Part of a small language model's weights: MLP 384 tanh GELU.
Each number is 500 + 40 x the weight over its row's rms, rounded and kept within 0 to 999. Layers, rows and columns count from 0. Numbers have three digits each. The size before them is the row's rms in percent of the matrix's.

# layer 3 MLP up, 384x96, rms 0.233, rows 242-314, columns 0-95
094:436527472504500530525467516519482486501469559479501480501472507466547546508472506506596506475512457572510540566476453480515450517528474453541577426469515505478548546453526522533492542478476569455511567510503491469530493486482470383493459433489491598580392501527484490490422490504484512539
104:456509473560422503464449582532470513576542485482465443477527524458514485477463482551471550431507451543477503548546523562474468517485515513477445495537546498466515567479437521471505491587567528557467476525514495498479504509539496461583384449494461506453467494522482526492413503531454543506
097:498482502527519492405468523568441498453516519528461517517535559556578572457497484559488508500484449544531480449585558529532502578504508569409427463512436504478508495439498467460489515508471552529494457487484432503550493557550519469441498463499509484496439525534562501444531511469496446518
099:522540430504452471525498420517566481452522572462460518470553441476535480439464507558519503479456481509503492545555509596529428491537489462460541453462471498491429498506505539515484543490534518451458466553494502548473514506502508536494399481540512417535483504563549511486481428496508477604
107:557512458599444469565476541444501522445502602547451472475562556456492462431555503502490515500514468495558518553499515499513484433466440491540437483493500478478539435453482528457521544525494526538526538540529456487530558450462419505468519486508446473562487517561516496510449506544493543437
103:499528512544476448491564484464502476548518523472434561402591422515457509493501510551512517525427471518483403499491603585525471523545483474497541537504507485454455540509525488408495505488494504538451479496486512504483488431492450525560467457533586438503542493530466521496533513491479445476
100:505541442468502471508469410446495536482499529564489536492499460522436513396529495551493537456456448535497544519464455574424457528484436507546416462517512527491452463502529532449514581535573469488524493513453554513534546485488502517563503488532465557492473546528466415480564472494474505531
094:487431561557468486485515528578515511447474562523506515474540510566487484511471499558484497443541516494514509590502550563537532491454491484438478490473465491436613507506526395449435516455458500484540520504522522468490585523513515376528497523500557498506460492537448496482461491507489465482
101:551428528535467550504461483446412492524467527519494460431524453526547503473525580530464521429498469491542514488449462513468490449524521424522483493551467445490523473536533528493407521438531495489494530430570482550507479457505510531559505482505502466473446553557549505471467545556457499603
108:493476512528474562532470436439519456515459516514453507523494434583509486516530524513533487459464463491478539513507445529472498494413464425525432507557456455453425516450475536447509509476552564442556518578440528497486580530473504450507523485476517503484538618551454493518520519494475548522
102:510481482467569433514477436490422517466472546471403542488513559445545475507498576536488386465462467522463564549574535509556467485540564485500557508503560460499531476532449537510531510511486512533443546438478475427504500526452528476521441497545429500521462530526516496455515509515510525514
099:505465512399425510478503550481511480538410496457470415493522505530499530437548525555531477470495520443427557525548507502531537472520472442538479513458539499486554503482501601483500562535582492527517505482519471479421576481537472517476410565483453478462484527534546447486511478522485483499
098:577471489469446509509491459493545502487510495541521558489501465590561518490534488534501433472450475511499509520500544512524483494488438410447567534554368481475485424485498442494409535443474547549534524503512466541496524512427579466468512521506530529444545507534494457531493516471460529527
108:477503480532486489461473539508471582466449565535443436506495511520483491479597499466536580438456510456576471489531583544517515573462504404612489465459479472461504524476511521506455578501519571550496482494522521518505482487520469561516480475504431425549504479528491485512448500478482514491
098:526484447501502507525576454467527523486526561474426454485456485494451455490494538561475473441528462602554544553509475516545481543483491456546520463537446502449418495492516502489415579503496499499538529493525486488483516535480517463476486540501573496477593568521478529431410445471497475543
096:549522488488450450507413449542511512527408548511498411418520483477495482523592489502531556500532497551542507538465557575513526527439491510448546541511464460472520526447558583459449475527480544483479504507460508484453503489551504524505401515514503492552478549492484454458476515539420499515
093:487466443506474360566551534496499462509457539454480530424522525512446481458511422517605557496464456563527537529494530501512461481513541489470474528513533470519519508512488498472486466442491516525518512500465590510500503553525506501544446417489462548545469569521446504427484473487511572481
086:477529472531560484481490379484414471432479491510525535423463535517503528449450460530480472491510462505551515582508495477549421489493519547529620455411478494486515529492486528482450521491540471531529533553519492467468559514547492501491447418478488518518527525497497498543449528502486590521
105:533520536420532559465550563447490545594454500512476485485463516585531562519523386533489452470539476514514551492547499490530481507507458480534413552451446483474499488479541565520457546504544489490485504511508419494446454526519449544491468532519441509479471580529530474504510507443461452509
076:514446415455493495487514498451435564437547518491491511468551501460462473548551478451546558562496521509487436528543456488529494456507552488549531515509475472481499570511484498515455528546476533428558479546523485486502505425571586415529520439546530521519536455518485556479480416454477455482
092:506414535479519497446503514514503538529448559519486482497537534573594545496417439493505442517504478482461515588479474501485491518605534394526460468552499499453524511491385478446512488479474521473544498494525480537509541458435516551480491495504544497460463546530518567514453545477484474520
100:584493524531493555521451436437450444549536526526521508483463534557537547481548434494547476508438430448538492568531474536505514530472438479455451525488410498471473482554456552534457489461576526505549532517506459501512541548539485491531506489494524544532510519527531446451423539489422461531
098:562511475529535528520520491546495470430465509438519452527492525544528531505558416462515532495546460554571546485484548563545465515498485445502537500477512393488549470468569540512545527444442504456459569476540567515557484492478512472414472445522458536499432548510448477494496492508446544510
107:560554458491500549496550476520522502511453425484396493478493486454463524439505477488480494484433412493442488519513513508480464547437497532549525518545520448471506503492459454542526472499575512586501504547484491471565501516582516530460530501634521490483504515529466471513505386520497530515
096:505432518516485503537528561472439470507471538424475515469482483560490454441572495509552538469573484483463564485492506507579453438515512504473566480451506494492519489471447519535512439564551531467498551522482552481508504527519479407580461495467527461550417537534491514433491516485488595534
095:441461450482483484517614399426488472518441488522474484428519513541527502492538505561433481439481477564613578520444504532513501456536472502549498532534556451465494490494505465473504485532517539463475557458509418532446531464480544505456478518498493560522468515528503485497514477522476542560
102:454499453498504496563557434491501525550460513520438581496486453574475482458486484502497496468470462583512549559480545482518449483503476504449508502464549455520526508409475515481524517564573563501526529452473478457419562498431510434473495468489532521492497570552515394466493461476479522540
109:602383501484469532451484482442478527484536498513435482484500483566541545516590554513546449517516508524515473518515504522468520468519548548500472599542509475420510473493466523445505490553596531481474593447512451487535478462505482510483445437530448467538484507518494549472510556490499515494
101:498461492448544545471437482532522585451466503456477518504569507528447570501456502538427597501495476466477460547569551515443499505506541493518531457526448453445546526464511468551532523493536542503517525511481501423465560496459559551520461436500479578530391482538511468527474486490482500484
103:518472498476504573465495503532442504476496471558480522461519480553521542501440506435534518465517493503524519564577509479518453503479434469439513458478538424503479526462466509453437582499569557450545512463543450541489485533519506475480513478509521519453465492507618463417509517562463589558
095:506513360523532531551492466549485497460512433526421560443470517480505478474513570538471602428422484520498542522456475533486438528493463497524549507434478504495538451552465539555504519453509431539480498496493547499460535493489494477431492511500476555493464561549476475464490475521493568522
080:472476439480500370500489480548476494401493492496443471518515515485491512527453541480531542500484527529568438535562515512497558467560572530434475501459463512519566509456478518467496468486600501531469456506533455511529556524562563521480536514482530470556429504509474426451491430492477525493
100:521482486448444495481496459447451528468492513559472409487487505495470485516497531449495517483478523510463519536499494528585371503582472485467532484559519517466561481509469498496501487490561550527545499545563503479482551557485529565515468497562459453449446447553393465512462575461487517522
099:464490484463474521458535480505501495492392494514506383491514523525500503499464464436490478510494506439531460506460495524520464481589534483507547503532513445464611545451539473533554613538508457606532545499511487531529493511485512481468494563546495463511481542538502545518465467437484450439
099:479516524540574510433455448573502541500502509533502554489495506512502486471494576502489446472506514476525525520524445511510557461521485487488535535481506456484441497469563473453448617476558508492538467470534478372531414511535487475517475510501556460478461486544442501510456457596459546554
086:487480472473523467524590492498526462446504543486504435445523504525496504520443487458474570500407495495469498544447515499585537479528479565546534519398491543510483533563501493493446517478547576436470522578501466545496472497485471464465508423486505519483474534550447549465447430521499585512
098:480474529464499513472483498542459595473456561497526463441460541537545585526471543583565515463482500564532504490556512479519543476461535507478545446442506476423536521497534514536447442506464477497573548528578475460544474497544527489488452477484544434512480506509480563479404476474446501465
103:482507426474522535537508539508512498534465506567458591492568521487507514458512476504454510433490442543541508532518613505492552592507489464472509507507523490488479502507510494475452521463473496554511529489460514454460523448560425509436484480663459490432457524495522504487465474488442526496
093:493458460456541476498473470588480515489502516549441532502515527474591514522449535499456539453427442418497521503567506509501430496521557483499443476402487478524608491500478546489539479487510499574450515422489457523494497516460571467461466486483499507512470498553591528436534496528481503478
109:487586479576479443547488476512421508532444521590474517461520512456510526465479534474508563460469523513575497537542530553472536452510426423496499503411481536467490504498437491463489498458519543581512521499492521500544500475519472587506538479565532454545531498538512427447478442471449480493
084:487408464550433544579580521460486508497527531476467513493534438494424467459451478479488486478537493454445484544523480495513438457535574469545531525456443465520462480536406512505491508497552519535525487470500557545398555512503540488550484523453528591533532555526537529517479543491476497489
106:568480512452453544458498454531499501508545503530460550456537473530481480446462476595533448496459510533448479570481492564446526561569434485476508479499504482440527468530538498454485496547494480537466600446501588560538521503446556488533449484543468465488435491512437453447486467490477458508
104:455478441518413550486552497436572500477515506545499465514495509506501489441513502472477551480480431502420582506591542465496461495508448467527519567594583435489488502478459461485536496470542528563472558575505512486471552467448537494534474518493474504500462531514548508504466493576438467525
091:465517534527426532503489412534439516455511484496442519481505416570476539485463544449516528536514516503462532511474524508577442594510540494472483484462469521470471538468487511515454569537519445541516483506522495507556472472483632497609474525442523509562460502513519487512505492514440552541
111:497514504547453444483515498606512485502492490536434521502511518558534537447494565454482513486516493570564455516542502556474529481460514447487464480505440438477482548445554544469517521524450600552468435447483430501536509550506497480425547451477520472531486554546528536470443418517483473478
100:521483565452506510476521462444446521514492475521452569523506456505540578449504503455463480470484492465543506451467554531487456543517473516484517553533497509446574469456469511596488558466547497542585500444613499452471574514494547421477508474499507427493466492537462565455483479498525536475
102:499452479447417451503547473493446527546464478564487452427449475503471529570522610497524500535502504545478421510508490484466509545455541442519460488524487556471490573514522493447513549545491517496502550443491549475408556439541471439532498488486516506555547522523495520461471429534458448487
098:492414456486442486419561485481462477470516441572476496482472456518485472508503486461601511483490518539545496537496477552511555489480481514498561551495524511501441556495485514465461502408589482440523575455508539498462491482567507518468489463480582564511473581519552524471485496545450553529
097:544462486576449536509518464453410525485559478503530423512492458511439478431484491537466495473502491514437522505493587562448516544575606488473479501509483491501507538450448514431503524472509546530557544522518463491507489521455508450461496451485404576546440494528513506502423468510486527506
109:478411433530499543544525532498509527469450479535550470462490555482491486497468518569532504514520497550515488528505463463511508495440462522494501467453517534456527517450487580516467551466579525515491628435536546477492539482549596558440489429484523428479491524525476451412476474494470490509
094:525462477455578521554625429601484483492495544486470562475503510492487543497472547465448517484525469509446488534528468517447443498414488522526481420475568485484535497430514484514499521563517498511517491493534506465528538497449486510395494543501503465461477522534520529475539386520475494475
102:511479448521541487462464490476461498475425496431507498436520513471444504508566521557574536534469457511514514546592473501619453500495459439450473521552477515458451470543554548440490541469542497436502548476513482512529505523553523526535467459499544446482444547542480498488494566474490437570
103:541454519523527491509585454447518517487485473473497559467576493457537514466512539467483482489468449539482445548585578518509543525540513512515447491482399450459533500502432466427548435552446592495445528532470470524471476514503557511442552457523492484502476508546436537491476527537480546469
103:494494503519497558461547495549514504467466497531444486486457499461476490480541451482529583506491533596527508596556517437476513441481493449519515441515486443448524540456541528526470549484521558504482488450555429453529467480558625543461467519496498474482389507529470474488456512546499501518
110:513537522483481448430348484559482505485530494482538434492486446511548495431519500541592511507458464431505475480478429520550498487534535461488559518460486523487501541530480602488546493531527511551468459538481502479470518526471494508582422475487500542558492505526522538471486422476451484503
089:510506493445492506446518500539430524465535491528439493516461511554482499519521516518412556504516517501555467537578489543482547476503477424539565507481511459498528524461544488479499575430486467527499443466552529423450491559515532537461502536497461607489417492526389545464484536479492543479
122:545468432515494464547477496517479506499492441511366500428503526484441488498437590523472500487427481532478445544563551522475450512499559461466478516442536547502528507473528560536458536510489469488504560502483482469475500466507550510433488448576570478499426489558488499431537453485531532518
097:417472534571521468433507460390510573535494500517532449488502475507461538413494504522500523453478500509556502494502552526457488498535528431490524506523537467478488550502515593459511553509543492567385465510525558444466498534481478463527462492484511442521584508513468540495477510530497465584
106:540526536531477485459548502476468515522588509516460546482561536616504543524549490526470508421507448516537495478552439548479567514494523470523492478466544479467489502471439496489481527456436545554390550455518495544565459479465454504443484441531493532504537509527500534462478468539467479405
105:549427487493458480525544437489506544485461548550462525419500452513437500485480540450514570460467464551515546569561522543540480504496501549575490492394484505503477553511468527447519516435521489522485536601509475520459505483505541460481498457449511519528444546533529511439416476568494495474
108:530442461541473532547580460508442513514536501486494508510482495541568589445541477484513539527456407525472571580450417510484471493518492474528519484493484452484550450455512569585429537434463502520464542498490464486487493559467478548529510465535559527490468539517531443492463502463433493518
103:489471502504469505423510481516470505470516505479462420515536454543511554509505486503488504498409478516499555529534480586599461439568539422481535471539597484457484495513560544550455512505474562522583504532532466512465552524527526499553467474510491495454430478530543456454444477447513449474
104:519527487536460539509482398482464522479441471526475492516571522479505566434474488501523488422493464518451490556553518484456549618508549491514481479583507538441457557493419479492524461502503526502491503553597477463465532473505492508460508433547485557487495472518545471489502520538427572535
105:508438472541515516492519534457445478529514544523444491463485516516512487490504486570453529457571406495525524558511486498556407470459482512532502502522464482491540438477508568505502512494597519479476652539512480474466525548499528536534423495468444596532481541520504521465468521516450518492
110:510428523459463498486503426516477500560521450571522537501581502508502528460494524491526491470477456520492474544538561600549543494552449466429469532494550478477514513513550527406541552474562576504459570498508404439526507513544512489527507523461453460470496518521510511422467476525470477446
098:534484467514490471502453517606476472524517484470522569496435503564524498494498489490530540534490532591500487500643497528556442504565533506461481500477481485494453528499526457441490514478532502564540529450521477473477452535573552470451492419526535424415485515532442480497487443505471483527
100:479431455500463489484563488462536540481540569572438455491518509494513504526421484448552424425464464563521501506503529506496474559534537407497528529504522452463491512555514486484423600514536537526514434451506483424526488460515473442509540507509448494591531514556495489514495517481505499443
094:552486489513445512477494435433433552509478485508481561407534469529559487522519460479470458498493513504521458566555522521591492594477550476552562509451499487464513498510473515496404503423469443607530532532551501543475508472516521516451499507483495442454434518498539504459502550498515523462
097:524507492465397434493476556472505546476528541461499475492517483549509540474457465488449534431455512494555440506545478450468470489513528505531450552508505439493458561560599493471497507487507516493480526452621532514458501485500549495494508470471451531519443532523623515494489438547460486442
093:472445549494479550486526410513488470536521520523480500452463479523538534420486532554442498494450464555444488543476492473500462564485534539527563458537471431461524510504448482458516537479527496471470544496469525462543512474479562463478493519486561558513358527534456517493451513526480545608
089:494430480541494484439563483555477574545552621519453513471489581507521490519429535511495517474481447443479517561444492489497476514471537453486535492439432503465567545513527575516455551485448508489510485555499471404505481499470536465467466501555480554477447509517509551474522502444497456462
087:548448532432534473430516491590501559402524539519483494431536455568507467493454545505563511513470514513555424494536465475490569481447477468484445492455495411494564570439484479463495553524536522524528468522458517528483524530546579459541511456493467547498494521535486509461482462498490542542
109:484455415583489510463397494515431515510535573563497487469507498465559454449542482500574573476460475507530486499539500506460449551533499432547501522513506430466447521473572523488484477470552536533457571530530499436532432549488470499494497466477479437480422511540471518466543495529498524496
# layer 3 MLP down (transposed), 384x96, rms 0.217, rows 242-313, columns 0-95
100:517544564486468393471497494484555524500453510564413454544535476507463511524490464417533494457460517435454525456512511583494550464511573498464482537447551477467453558540466496467408553559467494560455509503569481558464489482475550505551521525552453493496491502523508508440513481497525481522
108:538555474443526498524534511513474539456554511446529504585510563482442529482531506512509509534542585483478477558484464466453408528549571480515484467466486475456510533446443470545465470576502473447414534535547515508429510485518528493534469545408472522483447562479510529458479512544464543461
105:478383563540491507479498534550477543509492547526488515475508497544504478530541535490456479553581510528527477542450546532515531559400440496463520496561561486501507450436436553471462480503527525539560502550497444498534521496429517537464480514552514434459421457527482495484465502457517420469
106:500484501515545480487472549516470476468552518469476556530506444483543467494392491496514489484446594443513558471512540402458547567470472489532531535468505556512495481510432509491488501492444430488547522525519543495458572441536515506528556498505499507481560525506592464516495428431435549450
112:461451488553459615488487468524442504468574533468484568413547534530513457503527478469502521495477542539563511521502485547503508533510501522629451473551488541481486545570431485528523489523477517497443486457499536503536499496481508487521391483444512439514450436435484548519496480454497492489
098:453518508496470471562539521499548495429418487580508550528442450489554461562546581480504493459505512458503527490529511555506442508409485496486530551526486462504566458503513444493466559461422509490515512521492488538496506425449570550514470445512568463513471512526481577501453417533509485515
085:418482493518531503584500558507454508500523508504458498455543566489472502501466503550505502521511464510532483530453556540462425520458542499528434494490529555469486562543499415491564448543442470507490570470566450483606495497500450517464545496398431522460488529476526553510524472441533505528
097:454405525567510577488582586505485564516514543593524531482445483559533535474471468420495463507535462446540500463548542504493478472425522496447491495471492497512521513552532503518562466543464590455497467550476509513448521498501502480481474447519514455531464523481414515496468434455514502524
154:549526566517498454466488520527556525588476493491495434499484467511488483506522560485439527509525510501443496466572545460429551479455485464544525464576506488415510448458444463430475461497489530486475582578473457461529483502505481513540461462577548479550434574524510478473504561531498460525
109:529478511528481535488524563574475545515517515488457415474507547508479474496494526496544538486505426469495553576525499485494500483494465553472536495468472441519520601525516425527530572469503557448509436478382464522419528520480528512486531509413457593500483552489477491500495545447460508479
087:480468521506476543478474521525520462489414480533466473543507581471511523578484480472485529486464446514570473538459469440426468488531507532534526541555442599590484507479507557529461465452503486584536491505495419528451479465508517511514530476473543491537429580414492452473509535473511471486
100:565464462479466544515535440513534453530541555555561467442475479561501507538483486495507549448471471459504539598500519508521612555459487488427466479457542562508493479508457551519521551510517502514469525487426523502507498477490512459539487464438452427473490500526470551406495544513568465446
095:501468562551481532500464509471483527544521439489448505498565522503468453559499553448514489530455468482497494512503521452511500518462471540466565486459418473607477496514495510537403528531534537501509482515508459522502444543484514457441524478456540502495624506393475551497594501523440518498
099:479463471507461478496453487478509509484444548506520559538475448534553454470464468527538438531534535452419519516558443502584470496486511542448510513494454570507515490470499507497432452443594522495495511487502432533550415517531516440471533505582577552472573464473530535544470472495518455538
100:525511471523543484603484504510498512485528561490511464505462413500540471484455503467441468560557463469524477485501460501501492589462487467476543470507473479423530494460537457516499511504488520457486576465515508442541593504507515473571483531556543461387532502543482526576572472514499446432
090:467533481461458510504521495544533461401584458509558550549517553554477569442438489533481519422502521478469566510411507539482421512532482485470495442413527525512570542480510513525516414537555559525532485513506514522435467497479457479476462509514461497461513545455489458553493469536525499506
084:498541530499498546446478513512587439502481464462551472519560475470434505511488516486524475554497509532553455437502475550482520442444500516514485460497434517622484474524533491416493506523470579531471490569553541524488546474514467548465500488388500536489492516381527491501493507530529536468
079:469473519482519488533573520513482444549411448508508416521543455539492607504486416436494466469567532498521595508505463558451567535497542429433475528567516475498524492485495482497460505460507519525539508492449496490487518537539445466530480521489554541438492486493487462501456538551542426512
100:446499479453459450590482473534462416472476466553459517539512564491473496410497490476455493543559518451570500490467482504468445531551485500565527501473532538537522487515584530492503524620513530508403465441477535475481499582473551528512512521455526518467485451476493537451467483537500499535
076:526496560517550487496486473543509427478527481455429516511482555450550521518469473561485475472457518486518522515521552560466478549496492567487484516488513503481517505466486524529510489487448496456547515521399359533446527504463536524454505533434515444541440591467517483533476586531530560444
090:472533510537446455527513574472489505528477442478536469471499473484523470535536466488427480518525544475587552509478502446465515495523395515508573475584534442418461561579530484411509480460500504513478475478475502414480526510536444506501467527550513433546492523474518480566495561503548527522
099:584480559510465500467470508541487520601548490522534509526541509463507519600530489454497413532514494535519499473443509515478582493516422492468386486518513440479540504505495522476492549503478466496497540508527480529544462474500491548549538505453479406524411479464517450533542409497485463489
085:536529466511498495484555562515560466493448509458457537442533511493468432488439533484479495521537550536502475462507534447530490520576558503527458483431458480611485450531540553455555495504519462459413532506514565517526555546461512479513486471470578493503484488403540499502476445418529487534
097:474460530479404462393544493511510553516512504483484462516550467472476527560522530510424461421536469555571425466456538492524510523432483458550541508538499495503499516510568443511506559557550471573553513522484494536473523539486439496494497555423495536541551477507484416458500495467520489474
100:515535512482577486493523506589544472505531551510500472457421543544545521417423458548486486513433492466502527567514556597523516421459509495470499468450549526452595471489413480513500498518440453515497565509486469505486466474507474466469514496517512464461495519556472467543441576496488518515
099:487504388476512431534495435513484445563519518500449521573540461492522515430463439460484406452521428532519473450500513549512543527455502622471543516452512497475501511517486488503500465513501470468503491448528500419476572527531542563539542483529512527527501540561556519525505498437531504493
120:529501463496467450537545496424489511505425513486463459517513479466506511533469401560554549443449475568499553470420530447526480517537489506590516545458521491541399502524487507511503478511505441421529481499541518474452575552435500530539483544491525549549484558539442550482527466497522500516
098:521510477503485473489406490532530472445501519424442485548542501532576465522500427497492487492484433547517504483547544434586499454513508570489503591445477559541492467512530430507497464562463530538531464434487530484548471506496441551448496507544511508513480516448575508533541504477459545421
102:529507497480481496525437465548519544524566515506502513525439425593527552485501471557476454574487469493482517471555463542387504508445468493511584508508541464477482457484509494475449497484411571468500450550546490516470485499463507503580486491513552415488443498549468525493523518574548455491
113:469506452552480517504435446505484504481592429555490562433480506532536500489467542464481524469433494470484527559514471553528464522502488442516435529542522503557484510523459557494508504495477504507459584566434532526470498466543568520470404508417516474507522596440526520477438549510500495478
086:492463488546428456447500470508518508400493494529561492482596481526467516512473447432478440506566518487490443514558472474538447510504515497453474468466467465592445539502505503400496509478496477476515526524565467522547525540522573494448514510503515461517565518476553573509531583438531506529
077:516541592516451536492529568456490526562503571438519514523464460503529460537575467515469523519533453437483495416484500500545500498458476477525498503556469451535463494504485544512438591472456495471459565520459564445519490498546428538523486475453499463522482469416514578560474499501507433527
098:511510520559566531427479569542476496485505473457504523540495513531415495530466508466546481524516529471518493528515502477440535571483474487588463436508529564439457465484399482490477476541474521484579556520494431561520566595517453518485505463507495514515484523504414514500447420459503487481
093:522524493534493506557545504470526530541472496440491532406498521504432486504544619516514489583449479517523505526531518442520491488502501553520463468468429473543487540565498521523447439470505500454471466452529510468529467477530508482474568511513524489473512504338490424520506473466559543538
099:542531535481473565478456532527492422499491439441568565522482522512463532476455509471456503469483526417481474549528468507506561486488448515554588531467532503467481490504523522493468548496549502434546471544489513429455494526507535503473468511548494476485566428519578546431524553499420415542
077:481481514516518442487505609604430478477542459502574458550522484441503532493494495479464503507492527487453526532520440503464507539406498486485539478507519445469487398545478485526462482474483552506490544565528513496530543494601452494486494488481476506478541568452519526480451585508438482568
097:538458528523486511524525486551527493545452513469522468529593535467422474451522543404455519495521505513519457521446509468530505521519511520567522392473477450518452483522460502412462496501564420519519551558521550479553476437501532442490522501441503517470534411483542469532500519536553542473
089:511434571505498453463445561509434505417521506458569511537595471468483500534507525487523519525478567504514466452472405479457549512460512475509486483459529472487530556410497554482528507469467454512477481505554569560525540580543505457483502436482530482508509459471490512453560459505538569542
094:501483513504494579518571488553476455526512439519495522473491549457527551496518524532473469501467478489524525506523483467514452524535545486544528476471491562596558600518512543499463537538503517495457490437429418510465444534537505485481453497383458544524504459410493510406479519445519467491
096:486523461499459485552467506519546451472529502479586539510467479516489563478475451498492501448451462518484556455468551536521535504465571555536524488431616478520524482522407516486494473550451417545520490506472506502516462535474536484420498519467499445444563452495502608504528519524440475538
081:525553506506582488421453500517536481506475564532538463439498531545512482557476448474468510497480569568581486445536471508546570555456534470502505440519505522494550497467535523501478454523483496524424528450429461554550408447492503525453509493488478494538517446415514507552448486520471437512
103:471440492533495494446549524500477514532522511518512488498501444501486526444450479576544471561502515502489538482520512574447497535439474549467492470519509525494535410553485576468490514499543441468433567536435527542494511484420504524536487446422495521478501406482525474562596507460578469523
096:415504560514514541526499445514593433499530473548397503447430531489437540474542547427514518515465570511519439482411508486523438493556471495478462513510499519487462468518577542547487551506520530469472467466495507451483564522487481498452528531459557511503531500463442491558477573505514521520
080:509437498505539521492512499503562515503525549516491483533533495471447500509464509492440484507541422609499530501490528468458606523518512538474492530489569485482375484555502481520528435525463458491470548520486585595482527491528487545482433461488474509472471496509532484419457431431492477546
121:539485560494535512475513516520532505542467502530428445534452451490518453552525504527503499538550473514505511534513512469491572590436526489475451504543565474468468427452546473532488517533520513497481507540452402470457588519449552542538516443560552507481488416520499442509458508438469426545
102:494460504497515565583501493508524469455543583496508537496445512537499519508458480427456445519492428491551479482513512467442533484480567546512463513500580560498533386513517515483454470509426555532516494531444504474434524570503539524526513456536532462523423446478442433489517545474500519555
092:483545455493452508487492439485474489451580506484519506431440499503521501473520544578514502512498524500500472472492502499531514505502596499506481482501475554527523570599462483500540453493455471464478477445489528462547561511552481423485529535448541439444525463351510536509567567493540507511
098:442494433475499408467500486465547599530532469504566498475533490426485453501514524519526587529409484573489557576559474603495514538502469474414507478514502512480467478591543465449487527473543555534494504438539507514474493533491452479476460470471525514495451515489516477473517498543487487496
088:544566495494479514429477498532445507489524513549500498529526467482442458472544528503509563500547548397503511453585496458484540471495479446475498594547439530519519524437472506484445527478447464404532491542532450414507562512494546534552527469529580526459505476540450488517542489473530480466
114:491460511490440427504496500505507517504524546514483455563545510494470532478506554371531464615514479547559500488504494440543541524472421483453444541475423550480485484464506561479446548466515489530519533548522528460505479509518501565524479481476475390532485471514524455492491577554529527490
090:438457488468556567461539497467437528483451434454463500500529490463484508517582452499514519464453447495470546504537492598459502493533529496489493612500428534496544524484480493560441518480528437427459524444576544544528556497490451482530466527468461534546482490492541557579499510516523483506
106:444476472552491567501546543496484517522508557492569466438551475561501428554501464464501531527496452531478499510518469461491537499456469497556511461473468441580456473497500547476578479519518426516543504577522492446538513498511487473466531533484479542491497472363536464597475461430505518507
102:471462476591504496433528487444491482510496506509496528532476480420533468481505520538516458489571438512554476450513554509483546500496455555508462533494521447420439593577522445479564537557560500474523468538523497535522466519469518543550511525532473417460457457513399492489470508491499482574
103:516462558560517493487485453470503493522455474544481484565417512494494513492520492410400445459465563536554509537501489508451545561481434509459484566514499446447513541486568502572498548509448513504523570576468428516508542481523498595518483469482481515452474478482475468554467575488508505492
099:472472473515478525496591507469539511464515495501415551479487586470492511527463493439468487509505558549471558501501525486507505580475446437531466428481515393526553519490512463512434522436523540469544505531529582520535472519513494514390538510493497464514520458498493479451471564578566485482
078:445453460479591511529477492521557516454527466567489484505505522440459494518458537541505579503461449497454495612485512570519506564489484516527494495493516445577492548527477432515476443506502444510449466455530498506465526462492459570532448573398458513495534526450558487527528515486502553473
111:487474488534479586544554469550495366539544473481492501486447563481499509533427493480454514516495487463521510520492473527452529482518479480519541506516438584577513513550523567530505407497486507530592492469538475547484469521513509449542433453473469453462472424447495518454524540483547471493
082:586584491462535527549513579497447502528515526514409537522486511529444511564469540472517466564471533474487466447444453395554479529517527497480443493469437497608479508509527445496532502507516429497468482503498536449479513517546517461491508459502523479507579469425499521520456451527536480540
114:489430488533561601536458494562455493478492443482522481477515603481475536476519497565570504536460501476488488527527493517479399511501502466542452489528426453512484496448501515405500475518514561493467571545521509522532491481527442420555524487480424490547509482477536439524553516537536477454
117:403491500544415507435502460481480522495443497548538507512429492533577495426529502405537468515537464484538456471562456515517543526551531469527502491522523484565494449555482544513518511434490467527470544520477523490536470483542540442508492524412560490564553506418518524442464534539477530499
128:510506518425477533512543511471482479470501442505498555505463503431533524458551509556450477468461517504471536515432546542489519505468559481591534524518424464522528433513527493524534454530556549491483427477471452566466454540469478500463441529406510502517458547553487443465539556570540572487
081:492531493445481429478458471559518410471502524471528514495523574475485497477434515491455498532490579463463498504461569484488457490484505501488502536474473586601446527551473508552473512518501454479458493566461516511522503511452498492526500483531496564535419446452527534538545452462631536534
105:504561483462492525524463518463511576531466465514545409526528522443478506541399578521527546534516457450480513510444526474518536573515488460522524412591462517504470498436549485424450538504529498531472545530565471528494530505456499470553530534466483474480507400458491472492558509455514488493
108:548522465445584501497521500471491540544480497464471561557530480520537525520523436526449449484495499489491542536522460530507442439507465469507533468489479529515460516495573451548485481434484533485433463426523510487532494542445505547557461473591539592566516437515429517485508465430579460520
113:571552530438525523440493555479441460453456464463442442500498517561471512521547459539513593512567466459457488503439573523453507476524475484491503570472556477421472480527450502472545535504516496538435480548495509459547510502459538523501475571554442460475489440507463494556494538489548529555
083:470483434510506547556531473458507425520512515505493585492496578562410505486501454482491568496559479443516471492510473503532424489529480566528505489424533455510512498506396539490551481515555511434500443510431541534485497477498452434480504549491518509541536594467517473551486465539527549475
108:507504444478487501481421481494434502536514506480448492526543497523537469508498475486453470459506455504516593512540571491474554543474524486545463557456407567522536606525510486475473499504457454540479491558522503503518413465550460494593460471573490472504542462520486463545506540462432459563
088:431487525540531501534494553496493537571508556538462490541518483468550466500526473456429439542514526479475557498446493562481450491507536493534543514522590515481408452512541515481490511592462521470563454411499476486471445527520517418498507503504502495588484516492465436487540423428515471482
079:584450554504536511497516419508412552518517566544552525525568590487551466484526486452493440499457465502563500456444459473564537525540507459563509496489467537513489410490498500483491491486497533497496509482459528530476544517500572449540514426461488440505512397472538486517529458554485496471
081:474470515494492546488486494546534464540509535545517416535441494441481552505471457488448505504481538490453469515451454444518525436500476558547495501492486492540526419485525522529522502457499449488568534492507539523602478613449513484542500515423543474540446475530434538580454487437573498507
087:427573522531509478559499487498506463473492455487537505520495457466515468464550449440590489509511498543517551448466482552479508435529522526550536475501557474529479415459480534491469443504539494546511529417510537497486476421536471469508533605557449470542493555450489417449542532497503523560
084:564441567477479488500513531500401588513545587513507510520463526515502514501474589423456486535528439471519476496509490528485546564492503461447490549506494507500487483548469527518508553472481407495546499574521527578516500411471524509545413543433451501454473466515496492483453495492460512468